Part of a small language model's weights: vocabulary 32000, no biases in attention or MLP.
Each number is 128 + 24 x the weight over its row's rms, rounded and kept within 0 to 255. Layers, rows and columns count from 0. Numbers have three digits each. The size before them is the row's rms in percent of the matrix's.

# q: layer 5 attention query, 768x768, rms 0.0617, rows 337-383, columns 448-511
# k: layer 5 attention key, 768x768, rms 0.0626, rows 337-383, columns 448-511
# v: layer 5 attention value, 768x768, rms 0.0588, rows 320-372, columns 448-511
# o: layer 5 attention output (transposed), 768x768, rms 0.137, rows 320-372, columns 448-511
q337 092:069140137148119116142125112126185164140138177128132115126084126142156104112087101109103101106144151115109091089095152132139112161176172131115199134144144119122097136146133158163132139111110104
k337 092:115137134121120150164108190157123094122149135089142140127123152129085111156069171126095147107134087126092135125154122130111106112160137133179155122171076130142148136146163167112118138158122104
q338 090:132144177114108146101115174147151106113114147112141129139116127134149117115091154156107119124134127169094090117106120108137133072109120113099145127133149167111099114123093146135111133068109155
k338 091:156111136133136135101109178131127148120138101116070162153128139133116157128155148127114157134129142147129082121112109110184155082122144124151160109129132155076093072070130170105150099101139105
q339 097:144137112086172152143117115111144138117103132093118161130146155142115110099152163134165115078164127120119143076143143116134127154146139149156143105150110146134137139150159144132148144114133157
k339 096:212130099162129125160116157122121101102121155117123111146167119137100160149137080138158145121125100155112162119130131141098152168185099129161140138110129094106137128153190105097113161096152112
q340 090:096108133111110117142173110112111121103120148106135090125142148108154146155122141147124126151103157167160130185150121143126124123096122149131115157176075117177110107143125156143115157107148156
k340 092:143115153121129110112127108151094119126145158124102153128098089118126146087111112108105146133136159159173122089161102083156178122133117146128116087107159118109145130157123145124134071108138159
q341 094:140104144150085163114113121108143147136155129123132118147140120125089108121100131140177140109146142143144156180141103117117134127099135109120088141121169150115126146132191104143184096116105151
k341 093:119091136137175123141113138095141139123132126122098112176178131148118127096126135116134193101177111119178124117199109147124093140123122120105129150126156142104137103120163134167163124067095124
q342 093:104116169108136136126126131128153113146144122134102145064165167124138184138166140136160091115112087110138170134109159126144135157090130142144122167115098138084078107168072153143126112143136157
k342 092:123120161139180115058136150111136112152135152170132152138137146118117141138155126140151102127119097104127142121147127151113146097115138089150147124089176123171135109176098159127182104120145162
q343 093:161088096089174117113089122128158132129102150113127086107143096127136118122119100132162124170098132141116084172161117147158124140131157131144105118118099166100127162158108119193098116115105123
k343 095:131124119089127103113127132124122119147104107105135081126096107092157139073143107120120100175123143148147135150134127109154129177155142124160136091124107168130113133150188150108092125109129136
q344 093:150086140123067147131122102132125100088091150156129080128149122109170142150145134120148108136088153161136142133109147105103137075114155132124143136153114113119187113088089112155123104137146153
k344 094:163098144107123148119079156119066103107099081098152090116135127153105122108132136109063086120128125121124097149117108128135100119161124063149180101122097106181160156120114158113127118151165143
q345 095:132127130104161129160151161149147154144106073149105105104119125088150134131152115111131156187119156139137098086127096138152115083139162108134137098114138140108108142138124107114127112141135168
k345 097:098121146104112134153121172115134135132096133133084136150145159089094142127151111129104141104166163125069113124125081123136124160135173129151117094163143108106153135160087093145144101158123167
q346 095:112134127129064147126109154143156117138140116128163177120136132162122150108118086125146106144093129127110124128126106113156084117154116110119098126136130102167138118129113099124141118108087178
k346 093:112128115140123173132102118146126140182120071151136159133159074182125118132179117163089131116142134081183153094150085138191095159148088146123142095099099143169148156134107094133140118129147108
q347 090:126167132149113121159097111149176111117127136132130130105128130101110137152151125157125168162091079161121149093074108150137128112167152121116133116132170120136122106114122138096103105146142125
k347 090:124139125127117118117088115104134126137120146126098121106122168143161153104138138094158141114139089091115104104155127130148125122128154084095151118125156144173148114137095168132144080166139109
q348 093:123140131142130121112124121118157081151117140095137156148105118123134153126097114096137118151135148111074142158091126093109109118150189151122138094117132139134127139173150168134153104120152133
k348 092:130140125123124172089114120112171109121118137143114142123131097124109110123083140094147130108154118102107140126104116089103134108163127145167147156135122142105142167135168157149155097103128146
q349 099:130066150096060151137157128160123126125104138111139142086085111138173124124171167130103127126068126172130150116139111131153176116085092142133102111101106132116092167131133121131161113116091108
k349 098:124096153109087149107102177104095105142126144119110171156076151132113086125140068117140128129158102157151117104114110125112115141125132099120106086123115105181103178152135111136143129110108147
q350 094:154125134133144140117155137105105141133153137124142148155150131146145123067100137097141113115133086135148124130155147094091125111133136138131131152127133142151110117111162191110157127117089100
k350 096:108150161143109128096180105129104133153139120122118142111109127113116136122123161156139158134102084113107138085145124151109164170151133176136136108114130083124120141126126136090119145175101112
q351 095:124128134129149119201138137169161165132134089138108126158133119178132149095132137105167136144116137134126135155098111149063149112117115141107093093148127126084155079174132136103118150136113118
k351 095:103127150106111111152144128123139116111146149145134137102146151136087100109111099083158111109116130077147150172161130151062151098125163132133094113169119130087110105147122126144127128148106141
q352 095:126084101105087095116123114109105132142128146121149117104093123110117124108176157126134108149138134115137121117116158126118171130123119110120156121147156142128129153120140142126128147149117106
k352 098:165137133108152137112166147119111138163118127200111109126107093126146156096091162146105166096174086166129131152166156182093137098118109102121113119129087150127158134110160126170114124120104153
q353 093:130104104150117132139129110137140095152121130083080104113143087129130099171163115123152093127116128095181139106134138101128150127118113134144107119124131108135122081136104111136132120170108133
k353 094:142098149121108141122125108126106106146142099076136140130135145108165167147152104149113128060152150109105104150099155141154116128114135104132121176147161098108118140109119111106164092131084124
q354 095:140101149143144103130087132163121149158123126129120131152100139079141151126151152130121137090125133146147091094074107124135165147114121139138115139130139125108099113160128153138138112142122102
k354 095:103155143112184081178117113131133124153101159125092162104117170115112149071132141140113162107144090113125116109089136102153163094121112103167121140137126090102135077119191106139109142165126106
q355 088:158130132130122097129142157144124153097149110170116165155150088124120136084110113133083121122165104169122181150121116154149104138109104078124153144117095132136162129158127128133139106094106130
k355 090:104110155142126094086139145142170110126118113121117129144185121163126155145117162108116131130122101094102127130080077115132157108100125124129136153143112139105141124140108130116126133150091180
q356 090:132132112128131128105123116087183140113094135099139166138152103182117113149138137161108129148114096086091065112154114114113102187108104090142104111118165117151102134099108160136159128111106105
k356 089:124155100162171102108131148103132105136170131078115112173117157139126135089117091093072103151141154090136122148120118163090139120163121082126131097069139122108104098173122196099138145122111109
q357 094:113115158137089126114135103136112143083163110122131094156120152181131133162156152108120127112130143136110144106155133118159133116139132117122141121112120158142158147123132152139099116145133165
k357 094:114103119134131068159187172146097139134132103089121124099105149129112110133100149076155139092164150151145135116106126132142149114154117134112139090110116144132113122115130153114087129130108162
q358 089:115120166146115104124105155125122145146134155122117164142135178130132144108152124131133119136166138166083155137110096086125151102127125128118099104092150111136158148095159152116175079137133148
k358 091:122135125149082125146091136162158140126181113084117087132143137182129136119165132133088161112114099127064141117108156117111105102118142142125140127161126141139146129100182141095092101097140137
q359 094:138098118116111116114136128148127107104134111102164115099134112100157155100136105117155139148092132151106123096168149149106136143133080157109193174121125117121095079136123089114114138140129126
k359 094:131124092110142112127121150152123126124097105124101108069153147139124122131145128124147123115115140121122114068178123148142151126087117143084148161154129114129132162131104112107099074150141082
q360 095:138114117142106134145097135127153132104126149107122147141146156156112149111071131132119089130108114104112190101044130127119150084105154138169177125112088108154142111118165118140099150112129128
k360 097:133097105137099131134130171107166096118116133138080124114116139119114125192145152129119075151104138124120129102111186103156116099125085130139165106169133116162114144121144142122129120122127137
q361 095:129132085124131143136106155143130173162076147136079138112112136104108160115151180146135141195146131124168113115107117133179095158119094161131140098118124114078135154142083115156118146148072204
k361 095:163112154141185153157099151100108145144122161152170096159097133122135124126109135148151131122141160112139142152118105124140139130113151105130099127138142106106128175178064142164118116167145128
q362 095:112124147167123152123149128151152138159155127142149144168120131120119116135169117121102124171144112107167138096120162173149163153153125115130125127112097144128078152125098149145120136099127147
k362 098:105112101145149110164160172129123131129106104116106120142128136119135148139137118124091118173148108121152117145123123081134150082140099119128121133127098113099133143107095109078149165130170128
q363 091:159184157154134146112128129124112152146117102134128111118097105106107084110127131129124134140124098149126130150157087166119090123110101117121115159153175141126147089082117126133134137118118154
k363 090:111151150113143090119132138092092055142141157143146087070125103127089143113153151116114145099112123169111126150132123103189118146157130138131113139148156120116103143137122114168105152135102161
q364 098:114173143144119111145130162090137153130129139130119080120082113124154127098108134108137148106171120189152115123138133128139111136096099105135124074116146108151098117125115104139124130108175116
k364 094:108132123119133121152127158142110123139150152130143099151083126140134102090173119156173143148137071114142183122185126139139170151114123101133122167111113149168153155104090110183169084122139144
q365 099:133162133152142151134121127115125095126151157172138182142094123143152112166153144127171157087153145104100152113140102130099129121128095103118171128112152127150104161127134158125129093088080111
k365 099:177125172117129096128144139121140126169155157135147108168134118113139135096158129136076142129141143148089149158145094170148123080140138146116138173132143132142110154121156131135125122096109143
q366 092:069133157110144121098109108079133146135144124098153190135137098145146158155118133162115120120147162128118113117140133137114179149106178123142117131124137122076174093113123119136140182146157185
k366 091:119125142121086135116154095111142133116104124150111124127123120116201144082124162180095111146167071135100140143102124155120143133102136087141124106152116148159142126105157137132133124138174127
q367 096:134132128101133117125159171127124143099120116107094117178153121139115071133139127103132203133128117132118082127122110167124119099158129155085144135075135076116095102111158166098120127139115139
k367 096:128111125147162114131131187108126146152113140103162113093149136120136100125119121104102159140178146137136110130136118135122179149102130132144130156136148124091119119093098122153119112163131118
q368 092:116122173120126104130174106130154114170156184120124148115146128158146104136132064155120083107143085105157118128097149076130138126128141127070120106148123129159151140137103114120135106115085142
k368 091:175168148125141109142147133102129122148117108102121105088149108110138115159130113132137107098092115139150108108082141112124160137128118065136130109162152161138126138148124152158125127102132135
q369 089:124135108106149094132128110110115126107148146152145108114189099128164126146124119116096079117099097121117155139156113133142150132116150131163083139164133145113127147116147133099115110113121165
k369 089:161128126114103132146135087122130152147086129109107120146132135120157083155148140121132137110106114090126120177116168148149157175070122135147124100160165132122111146115148122084137111170105097
q370 092:103122139099115111184113129105134121134129115152118068141111150111146155120169146134163109137116169103115146125133119134177089107120156126047116164118123121126131166149091079102128141098097079
k370 090:105160145123120154109080142089170128148100133147154131102114165121152127136144125122165126110102108126123091176140097154147114161103164118097118141148106145126136137169144081104160138093152126
q371 093:110155170172149133105114125138120136113168114121113146135129133138167121147121117106158140146151121127137119146152112164112164116128151119132125133123160141143135141104163149063125109065124137
k371 093:110132150165118152111102099133136123109135137158112145135136113149149158100098161160172125143140140134109160146103147152150086159150123096127137145119131145122123143134170126113120099095118093
q372 091:130131171148089108151175131134117120133130126156144172121133097088150124100116121109110149103124157157122150109136121125079189092124147129110120142147111151132141143164128119088135137139096111
k372 091:107082146108141090094134127160144119147126127124130186100105146120098111124066132164095121069139158109185137140122147104125162155126098164155117119116122107119201083125109134083166126130088127
q373 091:113166139102112124124146127144144170105108144114127141156121134139134088151120132098117098122132166152109156104085136077086122141171149147134122123072096150114124143172139123117153192120128129
k373 089:105071087100144132135130130109156126135123111088173107173159170138137113181156162133106134099157157112087131106114118097112110105119165157124144129110098099119152126170118154125110136112120128
q374 091:123133155062169153056123117125119101151122165153156149134152131140134116067107112138090156110077129142160082114132117095145099121135129117096131171133115145100165110137198083138122107144141110
k374 094:096119160132120138109131100146092124151135147107149101094125132108163147111104148151089113100128135160137112120169123100125118138190140098138100163097162129094141111092122178089113096143124129
q375 092:133138191122125136107119121167151141124066107199126113117117077109107146100099132137158125158106100157133106134114131137134113100138134193138111158126135163109127158145138083132137129141127138
k375 094:114158135115157111133112130165144142140187126117106110122123104131103132136116133142139131111158087135146139143131153126141117112153149104116150082140088185116108171084160110107119140117129135
q376 095:102094147168101114103154082147128117110131100124110108068129083117128129121126164111133147131128126112121137120128121135148137167139162161143132124182126124100115128145152150161159139122129130
k376 097:107131094143139097127095156159137142151121134125106129096129109094133153137143117119081134143131128134122113131133130119173094142092186087117125143153104101138141133118106120130141148092143128
q377 094:149117121156119133140149111113128126123155136133100144129169091142173132146127130118152129145120105129108123178140127118095109115100153088163090160115177138109087115111153143104103188180112063
k377 093:114133143171130096121155110088117139112179122091114135119108157096113102122127118157128117160143124096121099104118201125132152176111158133105080119118161117136141089125150154138085150154120068
q378 094:129122169099154142096137087144147164119180130142127177143124117155109145108078112109122127164075161155137132157114121172135159100137153131131122146172153088112105115158124127201110179156103096
k378 092:128155148114108133124147071173143169124132148163122150142120154147162130131101103135104141124097143100135175133097152124107143148086161129125143143141137140087132113112104125147150187130106130
q379 089:121075121144088136142108158087164107167124137120128135109105128109116120137114090099146166135169174135141135098113132111162080069114141091115099086104081108167161146117154125139121116105164165
k379 087:111097077112150171124114128082153115152119123114167118111137119142151108153114127142138171095157103166153119136176128139158085167111140097107156141151142126194135155084120135136151122114157109
q380 094:140118145091077156116156154116093130136144127139138153155150125117144175133098115116186112096136150110133126127147132143132142170131160128133155131150107132150080171165065178116113119125072127
k380 098:138147155067096139135153134102132104127107101122167162129143108122117116104146141095143147112131153173150169146139129141137143180119125096134180142156120135141116143137107145144110128139098123
q381 094:105091163110136118122090151139146128128137098080139092144123125129149102138136142152127126137104127118123148152106127077100122161115118114113130090119163109165140124138085133157109104126162105
k381 097:135136117136158133181113138148133149127139141135105131169117131156152118103142111133126112121122125076131115127116160135094097099140163126130147151121172112118144140073151139113129085175150152
q382 098:121128101127112089134092130135156148196118127098130089154134134095105126150158143101136149158082101135129111123097181165124137147175108104067142092136117100144120136152124089067093152127116111
k382 099:165166122104118100134111096130116110125110146102129091130158140119135117131138141133088102163156112167139072114139139148141157221118109096103119176132069134090163116141150118084124123146133106
q383 098:121134115130182143101089106138111106175120118179152128164094130118166151142145114127127090189130109133140163162120091137133090085119167120097147108123159086122157119125096125073136157139117127
k383 097:138147115119091153099104142125106072155145128126125145125150154150114144123140147114136113122115141128156136146134130124159138148120163133150110150100117138125153134124164110139149160156109149
v320 098:138126123151094125148163119135138195135131166155121143146116154116107151085129132150169178105165127096132153125144086122106171077128103140151154169111139128148127124083188127101158102093099116
o320 092:142115121140126116113088128137117075121152122145109115127118122148151124177128093155091129189117158155102104096095151124091142153116163132090157129165106134117148135148122107177127157127201106
v321 098:168107117129159105080102138098168093123133089114069132165162129125104113138088140113143067123151091090125142127101105125093098155151145117085139087124121127134143159126125153136123104112116121
o321 095:101152149146083151141148170137102124081153151116149147088104138146132150143162086155134157140114159150147083086165143124197147127074119126159109133119109103126105086121132128168142147125154126
v322 096:112096149120123103129153073149103135147134101182143096103132128195130140124126161103132113112147125125123117147140155090181120129122116146167166121082106121100170130167139150096168156142161122
o322 088:158161092159157138123131149115153095120121151119087157134098146096120109139124136127111141118135135144092157160088151105120154132165120102130098146137130130131092155079127111135098121130119156
v323 095:153100111109147115119123126121143159101124130093152123128133118149168118127086102108136100123112124123128118129126134133138147155104120153143092115140132126134122160105084125162157141137165127
o323 089:153174148095092106143111097121134145124091101126121127136154103094085107122150137106100129131138102134096118183136123122157115151169156137094115119153164155121161112138136138087133119124072138
v324 095:106135109136149083150145125160110092136095119144127149124146134105115137164119131105131135106099060148170111147133151145151143153119136141121117110140092135120124102133155151143129164136144150
o324 089:142109124117152143099096120116155135139144120118145077101139148125143126100118159152112105143111162109121140106100154099119140129156166138140117174166132134107085152113109123110119137119116145
v325 095:089113134116087144142145137122131160118095169129121150123159164097138131141128099117109101130110155101119127135119142121104111096158145165154088142105150098124109103129130107088104136122136117
o325 092:156164142120142122108145098147141129099103088125088095134109116146121117151127156125135170134125128169130137118152146118119139143160083108090135103126115112093158132101119134151174148138125155
v326 095:109139135123064151109157116103131137171150110117149119099142115099175134130141099155145180121140116131157120123115138195134114108148144125144117110104158176140147117089143095114078102205123111
o326 087:121120136147151074161108112134152159101108131151096121136139140131060112149106151096148094121104144152126120137091091095110167154111131143112179172136137123119131154144137144219203138096158098
v327 097:127135168165111115112138085150174164169129090156113146130117087127088086110164137146116130135149088148159166097129128138101093125143124086113142138119151107129154141100112127138156154127113142
o327 095:093121117144146143168125148122106126113147126124112105166131178134140179109062092146127120111156156104109109133082138144123170142111152146150102143116082139148093145137114118176126126136168143
v328 094:128109131090173117109099139093111129100110143116107124096106140159171094171133129103083158130120097088142117135175145183077116096161162131122159138096159084137147106092111105112139194127145120
o328 087:158127087151099125115146096144137138172137142124100151157124124109080156083122099140185154117182123123158159110127126099159125159152089113119088118182100159112121144163114161111140134166080117
v329 094:101144128115155149136074123109111121102113122094139126093129156104137132144114117140096125101138109111111128108150141134140166118128109148128105125144118159155178103134137193125099143147112144
o329 089:127108157153085099114149091118111139132127138144119111121142075149135135139152105080170123146116176124124147153164148150121136149113102134090141138118136103113093127085122103123133149112137096
v330 097:143112151166128082121097114144165093139112105152127156163148105123157140160086119138140118161151139100117136136166154113122142098134121116125139180129130135128077126175121107135108162119117126
o330 091:115117138105123153112113187091131125120151159106084092096115181142101072116132141174120119097153118128133119087121121157154089120077116124127098096153117130119176142093100156127122078149150125
v331 094:114133114086124081105154131097138148166108148171097118133161084154159082128122128125116128178079143120085166116136120129125180098134099114110122159113162111098147107144105092141128123122133117
o331 090:145118134142168128139134139179123111104127108112140127096126180095115161142142127123127113076129084175140096127100163115151097111144143130134154123131115161135120134099135152103134126115157134
v332 097:108128116111156113134109097151159143130142114123144133112142127152125119114162110127160138112139096149107125138163108103154125143146118149086143130134118120123167139123145136130110086129139098
o332 092:151105120106104165150103121076118100145129179149113128133144118138157133137118144171125086133127122113144110122119147135111084148154093109154126128099072139120103132159119102124112150110146093
v333 097:086143120171120139117081131119116113119138117142134137173145094103062143125142126183096179165175137072137141139110097125125131091096144086109160114116146137136125104109135111145090096133135108
o333 095:142108112120105158125166138150132176093149141129138128130108151159123128102087176067130068110067093134094132118123142149130151152153097108137147154124107105147099160120117165158131178110158105
v334 094:149126146126136139139123171109138150130089160149092155101113117151114069139106122141105131112109159129135145138118093153181110111080144103151134086132140149122105125121126126130135155138139121
o334 086:151122070119094135117132094131139118107142098097111094102133151105120166100113125098130138147113119145123123127113127105096170111141126114154141175078099121106118124135130103133136067100145157
v335 097:169132153157101112141132091103151136139140131130112100141151100131087125138163182093101186151147136147161132112134110183136128100127112118116143106132127160092101136125131128137115160199082077
o335 093:119111058125155126101149113128109067118107136100131139149098175113167100139135096122120126106127114119086146151138133115135111146132158141100139136114081088163145131151114116136188118124135148
v336 093:118078130124105103109138129132105061131174141145138090127158144103095135082116132157126133189178130091100141158149124122146120131150119137151127140146129116149120159135168099145124130143166179
o336 089:131141161184137141156106124099149174154109143135135135141099135164150137146096144123119134090093152142166128103103094165106104113106156131119136118134142122111126127099123122156122106083132091
v337 091:131132120139126101133137143109124170129108151165113119070112127108112133122145129145100172099145087119155161120148122129134084131191122163158164184162126146134137110132137136119127137119123136
o337 085:087121154152129133096123153137116081123129097091120143156171133147149119146120152120140125157135117143081108160090148092165167121088121131146097104113120133138116100110137126147107117134134101
v338 101:086127140133140110126204127144157144150108189085123089117139094087111145151157160111159143158123132133074133117086139087122134154135133127150169150116131151131100132134172151100099164132087146
o338 092:157143124128122120106080127148070126123141111144122154122127200170132104078109128110100102092129090082149134117163115127121113130145133160124099146133155118136160103142118123144133162112124121
v339 097:188101141171109151110131054132153137124113131120111145145148126139147080096102118113129108138110138074119127114126101158115155127174124138170101113145118161166106102153142177122128146135144153
o339 089:112164135103150129115098140088090155152132105146135090102127121083125145165164146119132103154148096156145109151170167129154127142131090120077118126095167108128168101096137106107152151087101110
v340 096:124158110101138115137086131119134155130121160146135114134162180105123108117130096153086112148105063159142138164132124145127097134111105130117172161136128134114138143100101088101164130112144100
o340 089:127099166150097159101168132102070144118120061111114139175117089154154107166114130125151157122139161114098162126135100128124150113111148123124121139084151121137124110121177147178093082130095154
v341 093:143137071120089112135129150147118111144175106153125160165139122148141114119120140116165160129088131118136137121137077141101145142121102129063127102127119130140076100139131132107119173127105102
o341 089:147133156190194100139107101123154127091099114092159116119155137114093106119137132150113131126110133136125072133127131097146113115112140110143099156100119173128184134159160146094154132151166164
v342 099:118142145124113136119161148133120110175138146192142145103109110151153128105130120115171096122112132127123163119140091119102093109112120143137126100147130135107169163164162129155118123127137111
o342 094:117128103153148108125122148134076121135131096129133123147114147125127143077113176124131150138177173125124139131110117136146147095143139111158133199183123141116119076104121143143134122117144116
v343 097:102112119129116125145095126116108113150156151138118122119105126158116093076146100158127166149129160174164094082104144127111162126151166120124136151116095089124138198104128131180119141146103084
o343 094:134127142119145151146140139165149147122131135116115135109147112129119140121142109123141118109116114113163143147122115137150112133114136114129141155132174141094134087140141109114142098125125152
v344 093:078129123111114095163123138105101134094162099129126170137142123107157142138121066115107111125099152109138106091145044133147145150111118137135157126158127097137111106157117111103112130115119135
o344 087:157135131145131123140165099141158116147111179118090098101083094151130124158157149136175117095114096123178156158148179098110114117102147091144119144066152150132151127109104137102113094101122169
v345 092:150125170135136104131103143122161102127217118147133115139132165148146101143103108134157156152132076177110100150148182141109152161153122120150099139106152112139122117130171136128123139106119162
o345 085:143149130118092106094143119158087131125092122105123136123128095107127168161188137096115125178165166095124140127090069136149089129114135105053161119113120139134140146120120107142155115103139104
v346 099:118078154141152124145120137118097140160098158149101157100150116121148129127157162124115126152127116136107160151096135127092110131140128141157152091128185156108090131099125141123138137136161091
o346 095:160151127107134100130115086099179135107141104124140093115131138105126133128157107134137175129096137156165140185086137097172139137115128154087125150095076089138168115107144083110108154141125122
v347 097:141113154138153121136141118133143086124148118124127130109176149144157130132113169132120097166132131114113134094134135150147115138122149137140124114143140119119181181145132152114116109124149132
o347 086:127108155121106088158117183155110127113134155106125114134099118144077142128109060125137117074123119151152112145075140123115142112143085124114152140141135161143107122112091137162137111126102129
v348 097:161123076177152142148116080160164113117063097155144143124092136130100088120147142129117111117125153128142140117120112125125132073169138130114136115123108120119151152160123132131143141161155151
o348 087:136120159105134146113142157151074170098141157120108154129131106096151148112128115152130169151140144146145136120140163146149134126098118089136147168126091137112091095102132127116139077128125092
v349 095:127160130160119162156124163180101129137133114128142096149093106125092136104135129111132103117154161089151102136156146159147148164154104093167106071120124105140163089156080102110113177098144121
o349 088:103092109088140093116148110129154142118132158084129139147138145192141124107106143104128125158161119155133139149124104132123112105153127139112159178103111121122106125127196148144166105155112150
v350 095:155113158197152152136107162154117154123144146117116119108133110122130124119105134115120102141114116149153107133127122094093128139121132104161078139140131140125123126105134070110144138134115117
o350 089:094119093114149117102132121118132116143116142123149141145162127135118126137115134141126169174157098117134131113128161153138120129162137146115122141087134138163128115111091172125093141124124141
v351 097:147118121137129133103145114160145143144154128104143140147093105065088171126093123122124132120107125126107119152109091130110094143117121092107195157139124092097118121095111091130138117134109137
o351 095:159151125111098128150125155134125134065106142118110115140150153171140139103109141157125132112099088125122150143145151122123121129149129155114117119108144157140178127122164156125133138109099129
v352 093:122170126147171133084140110148149078071124113170081113130131141146134128098131144086159142107135139128143187159175124136150111152151131092125143139157147115137098058113109104136148120093145127
o352 089:106105111123143110151122140125148177177127131107150171097118119141138123139162131155091126152095118150138081086106109112121119090091142138126141125107064122142165155140126187093122162165116104
v353 094:086133147150143153100153140130159125131095138158087129134134142093141124149142111105151118128129089118139137108083134121142141107105140158134170158123126144153142130117120167126125129129119104
o353 087:138134117076133131121109140131159130096149152117173126099104101102101131123126146136115099129094151115117134128119172078115097149146070093150089109130119129144136117120111102129119183128095132
v354 094:134094139088108102125153134101119168133155193139096106165115105104127109139156149146159126110088171103111117152092161141137148142139124122138179124109153080120120107121162090127123097129168129
o354 090:117172120149135127149135135170159126130116083104146116096139104157130158138101133156129123126169138154153152151161138098120101101126133105114132120138141167136185141143141157124144163098102143
v355 094:129089120101126166141095162100157138116150164118142147101102142146120168177081080125089138112117144161098121172143117137113143154117134117098104147102076146157139136153082108137095174160153095
o355 086:151113100117145133117135106138125135094114106160113121148157106142120097117167175119131111170114126112154115086139121125136109080156160106155141124119137131099107127132140148124161107085110107
v356 094:118146142149138138102092129149135149136132176123143104105082144140120108151163143147134146142115089110118162112143147133138149176113152097102104122081119140133138100148119104175083159086137116
o356 088:112104128135128126147136103128177111113158101120106142173129143107133145109103166103087110151128131114124133099123153142123117116114103144129159123180127137111105138155127155123141101148131119
v357 095:066109152116086127168137105091156061116176112114139155130094109156123098105097121139124107093132119113153124160109111169143152122130150137151175079149103088181149161142153158134140147122141141
o357 089:145151135159146106093117119134120200109091108123137123150119140123121136121132176108149133114118114141130111134143123115157073108134080131115098175135150125122142085109150129128088123134102104
v358 096:187103137128124094120143119123154155088126169091099153121132156077095151099171126138135151138125124114054108084089112155104155131157107118173127114163144115148073160098103134148094098066172140
o358 089:094122208115130126159146144128127139158146089127147076138111109146157106132117139136120132164103110128141171134158176114154107134116080108110153132116126113152136139124101133125159157144153124
v359 096:139161127137098104132165112142109127132127134161107123169152147127188133082113133112129128124139101077190131138120127116158108099143111144170137179164138128158150115120132106168146139118132120
o359 092:115138118158157118130121129099149142114106132083152158086098120141111150194119121092123122162096153189082110131083116159139109152085131099109141098104119119098130151158150159126096108170153112
v360 099:139102127107125103128128112156106167138142134095093108155107122134147129107138113168101151090144119108137112097142124073084114126162092123158116131139120138163155133109174127108166163106149126
o360 093:124150140091132134164153159056155100112152114134140135117132110170079125191139124096161154170117135109104118126140125180160122146091177103089110140088107130132094131131094160127119116155160141
v361 094:123129152121117118202117124153121100108168114091122094111092086111167145139112100144108165130116090126162145155127106170122122093133158164137156130131118149116141105107108155116133120155111161
o361 088:111139132108105157079143137099159121112091146094140117122136104118113083129142160131159144093115117153131101131120170112113131166174112119112104102165162090123117177147131128148127135061103104
v362 098:119135113153144123148088137116108120106158154113134146095114108101132124165111135144107175095141140121151165110128163110164113110132099186129155138157106144146149162131135171177124114084110116
o362 098:127103130118125100100172112102137135129097123148150116117137135150106131121161123108108105140113135109078148133159110165141164134085129131113085104088154109122084109128109081103127126164121122
v363 094:085067136097121140109086152141128077116170098123102145140127122163102146118135179140160125150144131128093123118133083121116080172160114116126150119127107138132131163125138113136111102158164168
o363 090:137155130164140133165170109142129150145116145167135106113135126109163127119099087096119139104136108095124144118127136113152176097108174130144111116120129154144108108073122135131142135116121107
v364 096:161134142086077136084126108154160149114130125186129093123166145145148130109141140140158100110153126079157140136121108111187164121096181150143166144124142089132114160107187101165149102125121112
o364 088:120115098129168108153157119117156085149144115086098139115090117149096172134154102100090146137110144135115147113153161146093124103134132107121096143164102091086108141126086165112085129155125147
v365 098:152105157093142153144116107129120116152119198126144131109126154117091114144134096084130111129162183152124127129166120119112122110159098115167110161125137109124083092134109126117178123133184126
o365 088:116136116123127144101131140121123122111161097156103147124138115172167153114118153144111110139138091119156115095141139118140118132131153103134133113119144128096116139165174135121124110112077126
v366 094:117112130142131169165122152185102128137130076110186116136115120116136101148098116152149132128133113147179107102118127110136109142131169120119112139131172158130125136143102122128152114138106076
o366 089:120152126126100108114117120107146136133130128152051132104145118126146177111130098133135154133119136114112173134104071154149136128131148126096158137155105157130119109117107135108084146124118181
v367 095:161144140112129119129124111101113108142098142092096140114121148148096120131122128098102132145132149171105075134138112121095121104175119084124167153143125113144098128137150119184105103140121154
o367 090:125116109124119151143110141175135153106162097199137094123124103127148150098130117101137148132128094109170207131087145134156118123135148110142092148110090147110157110131159115092137130120148117
v368 093:127128121148134096132166103170087167120106099117108203120138115120077086135099106123115152100142099114085138092105126133109160152123136112103112108111127152079166149157137146072164122125164123
o368 084:110143148087145136105085168119152127144126116130106101161109113144178166090128139117104134125100131105147095146151093130090135101105113120180139136150148118171110103120131138146097120153087132
v369 093:103131080130123140151108101136117146118125122149099123119160151143220119185107144185140128130109156122130110098147123151150129093167125120125143127159119145174095151102126132117151089195119143
o369 087:164132155120154146096095173119145107177144125141157134161100095129075150111155119119137150110161143145162146134097180108090114156138128109107106082133134131073139149120113093128118158112131118
v370 096:124102134133138123162103136140138123102186143123112159119098127134127148117119149143114080123136118081048123149107165090089081069137131124130127162096126139167152089126173147109119116152148171
o370 089:147147106134111171154130130085110135139100135102111085141170114157113114148144100107135166134118124165144134113125147122132162190141118104168134116114159074118109115125101122142138164078132114
v371 098:155127121129135106126119106122126133076188133092116091124139087122119122085101083128131154142157146145154137162155123142134167114138169138135096143153114108137170099113183111146155154117128136
o371 093:118139146134142163139094143136125138144127119134127155129135140171161131166179143177164161130132130139119130091109140133139132150130106136090181126137122122114129144124096122141142112108154112
v372 097:077096147122134157141093143165116106123163126145154151146090122147124146147131121145152120139080139124120157137104139120136164113126122111106051095131080148110114103142163091128130121140149134
o372 089:174122123147133120124133091150118117132170152132110121108168122177111117088128148131110131093183107118140118097121136123126116114141116164123184158141102148106122187125118151161168126090111102